From a checkpoint of a small transformer trained on Wikipedia.
Size: 15 layers, vocabulary 4096, 26.4M parameters.
Architecture: RMSNorm before each block, no biases in attention or MLP.
Training: a variant of SOAP for these matrices, 741M tokens, 2825 steps.
Each number is 500 + 40 x the weight over its row's rms, rounded and kept within 0 to 999. Layers, rows and columns count from 0. Numbers have three digits each. The size before them is the row's rms in percent of the matrix's.

# up: layer 3 MLP up, 1024x384, rms 0.11, rows 364-385, columns 0-95
# down: layer 3 MLP down (transposed), 1024x384, rms 0.0821, rows 364-384, columns 0-95
# gate: layer 3 MLP gate, 1024x384, rms 0.111, rows 365-385, columns 0-95
up364 096:556493516585546476486436540489471550534454582519521454445457489453396488560390457461497530513537507545490466518494453463489545429524443530514502496482439480379433476497512454519531523508571476501457540555502479478514431450487523447466483515491514550551468475464486476535511473501529490503
down364 091:561568504463505565506495504437477485490534449511450554510460420534564503497598509528509466549463495461550416533460487490483527485527516488450461461487513463542505522511410514466479509531539520500548513522509467513482558514517550524530516478498504482439534556491463497496467517479549464521
gate365 103:409519499406521481508464482501531478426482444519422515545461494471516459465470490509565567460505461497482536578533495563549555499480550563491559528540556513549529514496582412488491496476440473404571494549507496515458497472501591497516416486567532486505545501526482429471486515516503546555
up365 100:398491478537532475497478444532449544502496530565514440517442462499490528429492502492509518520519515576518510455525496463440494485468515484520476546539452579513459517471472465449454434557466494532515526488536507450518477479518549487460463490455520524575559481467482515478415492540512492503
down365 102:524498469460484538476483484466544510473506520510477508578489466539502585543484564532393490541498537505504520496513525457528524474502413499496377527577488469466575473465488462533503507552551577527529543465504492551528516496439505551524483523486483468460465450467510449536564474500522548498
gate366 091:499495509483449526518550542533532558471515492563543479555461531527467546543488526477517555526481485434519480571461487446524484586518469517488546475430504448568521532473587513490516502561496550561561498461515441501503475524418526530506494423502525569476534547505495472500593521578543501488
up366 093:561457587482548539532436486497474549538501537457477479555479528504460506517529523500495553463527486532544484498553437470474500493527476465546580545469540512474518447472499376507531434486421492468466473509490480467486494508491527547529534407529573494509444491525505380479567566543483464480
down366 097:465517489501518555503480416495420500512502488521515446523541440548493518434496509599488482445544471462473506499479520588455546487460527489534543455506508578491484495488556512414425460595578489536476531527511478460535477569458518433506443515554533549516559406522438482534487520527539447447
gate367 100:494487586499473480455598582542508527496483454527538480491522435472457514453507517513503473540496450480536512497537513490560477493477424570448450532441457527445563552530481490557463479466470528465488389474529566519446509565492496539534488395539481473398505515505549430437522490541515517497
up367 103:449510544436476489512541521528499471507473418457494516482456499437427561536478544467477469469430434473544494485542467476480522540446498510499502505446498492509517459588442542516476449482540472575468435462487501465423534499514448538439458497544444504502475570541507438547465524484517557610
down367 106:528475506441560515498558524509473458518475462489518465400502526468455464523539499497493494484488491438535483490511588559474466488488472503541533529443511496411523493516520537460504442520497482566523503489523451446482509548564465550551507491503484465452571598528522514490417596516527448553
gate368 105:519512481488504509490510484603456546434600555607521444492488557427448553477552503469514528536464570556476534432511538517555574552537551488412450514442518553479527499518499551554476473584484509485504499461458526458446513472462504499505499509478525477482455479499448468507464500569482460460
up368 104:466405550469508473492516492449458578555437459446495491464505504546513422495469512493496505543450512449476494507512452503421466457477423468447513501502508462527443497471449502457502533486429473533429483501453555475564446490533454620518505454480498475534445454546448504448518454381458491502
down368 102:498511519501490490481459497525513523418486493445467515510458476503456512536507464454525545546524430520517453525441535538438514638469536548434528478585494438422453516563514546440467456517463482458505500497492499550539539463559512510558457540481535457488512508559563560531501447440487484499
gate369 095:548445470576504446404500572443448506452543450479552495574527490531502578504513546530477503547491544492473518560529472538491538456488538421482555521483524506517427513526466457419484501526434521502481460473456537555451493462487514504500488539504517484494469538471476478533531467474523501539
up369 096:528519459512471440475526575537515434507560511440486511549610451567502517485545464572563516506478451481470582538510498485493492460499525424533530594533550491508481455522486437491498489496491492473435436515467452589478433499535521441508574482513487583506576447492521543386481488484456468450
down369 096:555478490485496478511460602519519493519562468518512474489557494510504413456475484523476509480454377488483462467496435449434479503418438508524500515510529474507489521490502478426441544522504510439458526472526494488510459500447473465558521468566479546427458448507506577546474500534522521567
gate370 099:573470565485499446532470545535433472454393519513487505469358515478529531523551524583443485466534407471533537515457428532472540509497527440466473473462487499511483502522447443552548499512528537484496429518455480565551513443555454493468441533492515506498502552488483435475562476548542483575
up370 102:453530518473401531503498515502534513526487487487429530554577565447511522532521464415426527499491527472456476467445533485454501465521489519454436541468578607551526527488456519552477537461549495452444521467533521427581408516557611516509472485498482495471476513510523518521479518486424537479
down370 103:462533501484397443555461543510483451517469485549557572533469505498440438470465505525520462428519503516506479492496543595435564587494534506474549450506489584505494422557532492545543552453563487401558400491500459534562540505537495581440509481490529497506534501539486495443560574487562460505
gate371 099:478513480559469439528533478484521550484444558486492508496478517562503470459519484588546535520441509473604556574534403532478516486450546439543439495528543489513533461553532485537510567514457565471475460448468466462468515513540489425543544485543478535481580504470550403475539467442495526499
up371 101:465445500470518506443483485449530585514538474466502532395541497556556432510540468445549438418475416499497494516540540613474497560459501529431501586475502513496526532500520510520459540497466443478508503504496426526509470526551470489577556482496495475525533542454528538509547514484460531521
down371 098:544505460456457517504447552530534573457558506510505480555449483527493464528545445465561526480452547587513508503478495498584496495581510454536549564539514529404445527468476546513567442533474437566502530524504471481508415489518509484549499567446467511537480591482416470560476510490464483424
gate372 110:446486490554472444485495478467614550423462463514477466570486472503520503405548499436510442597488557528454503457564473516433523443538518550578456523497496545439516425498465466521483536529563563493468550472485505400474524516453505492444540462480547558533465479460491589528528513522484547547
up372 104:481477423573452495500432498469464445561474480494464502455440546559540539483513533537473540487525538464582530592464492486489474537458396472499506472540475475513486507474512513416501495487474503465496455502532508545500544454537474436574609471490489454463510553561531443600537503563469432462
down372 109:537473481464515520511475509552513505499473485501502515437440470430478525510489485526518526492436598500541442513532539490492492463487548507495496462496513475548426475504483515447524499548491478477508453476510530521523540522425507511524518471517507535517507513531464535474425497485502529500
gate373 106:515576479429478590445517536533446529445485527524485440453520412577508485527448495472508523477463469449553493497544499477411479494560494547444526511531472468495407482480534543525500465526515529497579474501469539476517424472441488511536579504512451533440509401454526497500514488508522537442
up373 113:505510522545496411486511503528546565568469577489519485522548478535561524409449510534477504461467491478437461523524443489544464448539497502527473516537454479451510534453537533507453587545486456531514510490572482487462457495529453441514557471545520529542395512430476452546546461480392497477
down373 106:423497490481509437433449485546499503504522470522521464518503458532524456466487400541497516545462515489473546510427373531498537538496499516546488505509517494467470499475448474469554547411491514559476508442549493506540435508489511485506441482539469510434531537538492538475502471493458485574
gate374 096:494571549491501531529558523497499509472533482476574489574551528563516506472465502500499542496505442473497512529536529391413479499513526452477499532543424515520507511457501549435535550565532485494442546428493391541592538415423481496524464516478525476513550481531480496492545459492477478459
up374 093:503491489555468430433539501482499496446535526539500535550479497525562540421541468569547522498469473504497500490473515427546513541494430424517542520469478527486499496499466505542475606536510524458479548485538482531612491462529475493530453481541543446557502633407389562424526459538445444517
down374 088:559545441547539510512556529499525519443465490555425483451460532413498509552512451516490446583483450477486433506546466504506524508509480517483568531422525493537541576501569480499491469507502491490438480494472492559512472490461601415569521490535525481499531449467560466511511449484517451426
gate375 107:442463546521484507397506458510478510476484492462512454487447495506478577517484514493518569454476445512404419538541486486537550482490471412444517471507506486496477510497506491488626505501539461463538493455537486407562493387515431486446476489489471538490478458588552500486434561530398557515
up375 110:527546490547507487425497406504534522557526523528503511556522514478520502583385502469490467508509448444518535591547463522473578466514543437497456465444500540399519451510493530464451567493497467548437518477547531579501518401462551485455551516501496491475510415514594485506500614545467524512
down375 104:474464555526513477456523507523533528510501492505491501597525493561504535520546510538505500493459505497480518521526465493501456475506464533542523452455471463540495537484479492499600471515560559459495638460576440535466513463546402536520466553530459545500498503514550547548458513496438522506
gate376 094:457457468417456508527516492431509524508561496476502497408527498504558495493518451452561439522466487545525480472506530464500517493492503449484497554469467520488456571455496572425486561574473442526502448532503461481450536487462513505487463511514541516459529570474455484551553569492449511531
up376 094:420477577494522560500488474512474437466554497481502546460465511511488438448521442534481518506529435449525624446562419521510552575492528464468516530460601557463574500453443495491544530564484507524482457482447435521456499538475436490493490523519485481475511543543432506525528535500505488541
down376 099:452498451520443526450498528533524453490492512530517466463500476500537466537519489488541483561474512529532507467491553484444464500510519562461501571530610531473525509466532499505474496483541540532489460563487508506488473549494507525430571553529509399496481525539530528513499418486478463509
gate377 106:472462470457477456514507460447545513500468543479481481443620499495492495474473408449409495543530497510592517497559475440502487488532441481538507426502486499540551506496480497530539475476547468525458492468448485463517475590496512491528511468468560511508536417544507462493569540447504499528
up377 095:568415562412473493473551486444515550458540501443517492484521570515497517425530532486475473526497533485523516493505518502487485509520483532540463475473522460565457569475522506501509579551532446469503520485526553530536494617488490486481487502446504478438429513508559413484511519500527498527
down377 101:524469518429459517468471571470545494474484494471472481518494545574524543521461494491506541565550510442553472551481491542560485544528517538455489522515469428445478494491551476521488591526526517545573534506534465433432429550488528506540557502508544496447434561459561520540522494490441474542
gate378 094:462421478462518503551488517657476456589553518548494495575529496493476480538536463497567491495548540482590482518498527500522561501501501414500484497545518463399479467541507521469513468465477505560426559455534521456515451513515518522493499455483462489561497564476534538448492571472530493540
up378 098:522442501528534486484506544486505475519526535491524493496445537473529562528512482518373551503488511492448511500432581478522507475480463473469527470558508438492509568422492505566447509516578414507553524515474478442480581442454476498451449515524487514489493447523488465521500469491553471546
down378 091:576419489477574499492495514480490476409452430485550435415445461526538562483479542476488497454555569482510509448511504475521471431564481537518529498459507495541507477494598528560530477518575501467526533576512418553511523519417534452447527429521548556504485486484523454522421536511499540541
gate379 094:511531416486486471508501461516517502482511520453512498510534516502420382479464446541506512461516442472439467560459486466487502441538539461516503534571468430458533443514550545530479412442541464484506505553475495448467510498432508475437522503489401475494500427431461493481490494565448456506
up379 102:539533453500471560495479492488503412508453516468528550500474563506425468504528505511539484490541542418504462493566518455449486510495476460413532509423468458504503507597525565424526561472475468514491509566493553519573471512443418433433492542476489506493571580491533545429434487433463545515
down379 103:531485446497524458461537507523494467605555508458503508457432522546496507443513496501517471447549508529480559483527462526487496493508531428494508495467506557462530480448481470460518516569476509503451513487452427538530475620461435494514586580573414470488500437543466465518468509496452451524
gate380 099:464485481425533506468538597523479430513498534554531516490566547443458547457498481483428397504406470585464552606476495416561543543517495505471501506478484467472491497504512460476501580512503555479570557509533496505481460509538523466514375479491446476539514493421472531494519448434479509540
up380 100:489437543520498493525514460535500554498585472480467512570437449604516508455512547497528484561561528490490491469550474540514541451511502521550498508510505553495558508502572535540559432472526408475494547445493506473524462483473589507470546443536499508504502483565500487468462467516437482473
down380 092:448512454579534421530493438448489507433482498456506502478425568540525576557550486570502525567543534423493489500446516592566493496420500569557560482563509494463509520500489477421501496527509503484480469469488453557527477493442498444518496437496473599484512529519547479478550489500529557473
gate381 097:469481472554533479477557443477442454428503495528453514445441522466512515510507457476516541511540448539482496473571491511476531437523524585493472485457541487511485443541519474531439511513432518470552496496447475534528482547556480501527451534464517543539467462440562498520504558514563508540
up381 094:450584565494497455578481482482511437485571444525460488472419483534448504491522509450534481491503457514472485536498504439554562452558557548544448465543556546486496449472423495429531535501507509464493543448553505548514519432455448500466572495436511485463445461498483496458554489519429578517
down381 099:494519460461424511509511518529557485431422551608528537598510456488501574481489551518409472478421465535525563574498516497505562464572517492490460487583490486513450514508502547484480577493553550492517512455550603464476525538462526419489491500477517470496451512565477505481472494523495521492
gate382 106:520504485529507462478468440391538486567515495444476445502586505500398530498579557494521461552492537438442524512540511505544556506580530493516488469465573525469508425427453520480492469521422515452460522518485476481503511544536484492499505462589485513537563450498489567543574449467561478534
up382 101:619521395488505497404520507453462455510445486539472584469484564513497480460486547442469433552497500505494480448478500468465562523498539506474524612530476494477523504431578619469473484500464510484543509460475478447521483551532388496480484521471461524443574536517509459506495507531533518479
down382 095:476420417540377488551496494531473498432545523420496529499558459494510452502474573512560491475516494495489522424481528514465501474478414544486479497556487539427464514462534412545436512527531459514509464408520526470507499464497473488494522521527472481451476496469533446499495546477452586510
gate383 094:449549462519572518536532505431529543492509517527514508511458550515477458534507488466542564531502465505576436422524480480503533501502515546557491463511445549538518535455491539498487439581512500547518523432529403525507480428501569498476486505576527455462509462548509492484479574473522517499
up383 098:595464504533486484488467507516476509516496482454440525516523476514537497451525499433534474484494471505557478548485495469555631485482527550544475498498525420519531496545531481456507535435567536396508486453513466469554434532538461439541503501457591495524537532489497541482477626468453521444
down383 095:487452491438542481529493478533529518549533511414555498448468544532512528426468537534477486541509439480570493526496589553517489486583507509495503469516533456497443491456503529451469478468445492522531447476459502495525530470487538496493528443456532533423537509569491566518560468399448466530
gate384 103:511448407528455551469473541532526478519454473502492520621582500554529481481445500545476521460546494508482509447507476567535517460494535499497486463581431520556529495463491575478482497512468522515433454522515474513488432510489532495510506446542556540468454492530512469449548493441460479460
up384 100:495522501522525442538447536439465495460478484483473513416579515505529557537480529540516554499436545486471474532421472523467496522548431484509459462429495497476508526556525489469562462477561485496563498475529521449535489553582518480540608471473522492569493449473467505523514503513509552417
down384 101:535547453636514484454466470493499533495491508507435628427567502453513490522587554521495554389485457473491557437499434503468458521532433494459496562489518512460439410549438531518445533468560516508495510473503502523502497549517474476476487529497483499559527566437508495579511570537475510467
gate385 086:469501479500460534490492528448497460495489533419558459469482502512465545444487488534541491436417500489562535509512473438542525476561462526447457516460545494535485505520490512493485520538580544559493537558546512541521501465460490434480472408484571445534571543534523499497451473548486535567
up385 094:479537465555574439601496545465529512490548558545493452546489512485530491485506519517437581545531436522514433447555486501538504429468511483559504509574498440559564513446490485523474497527500541428497469443485462476496531541458464497475550521511519511479458536480472433543461487467439570473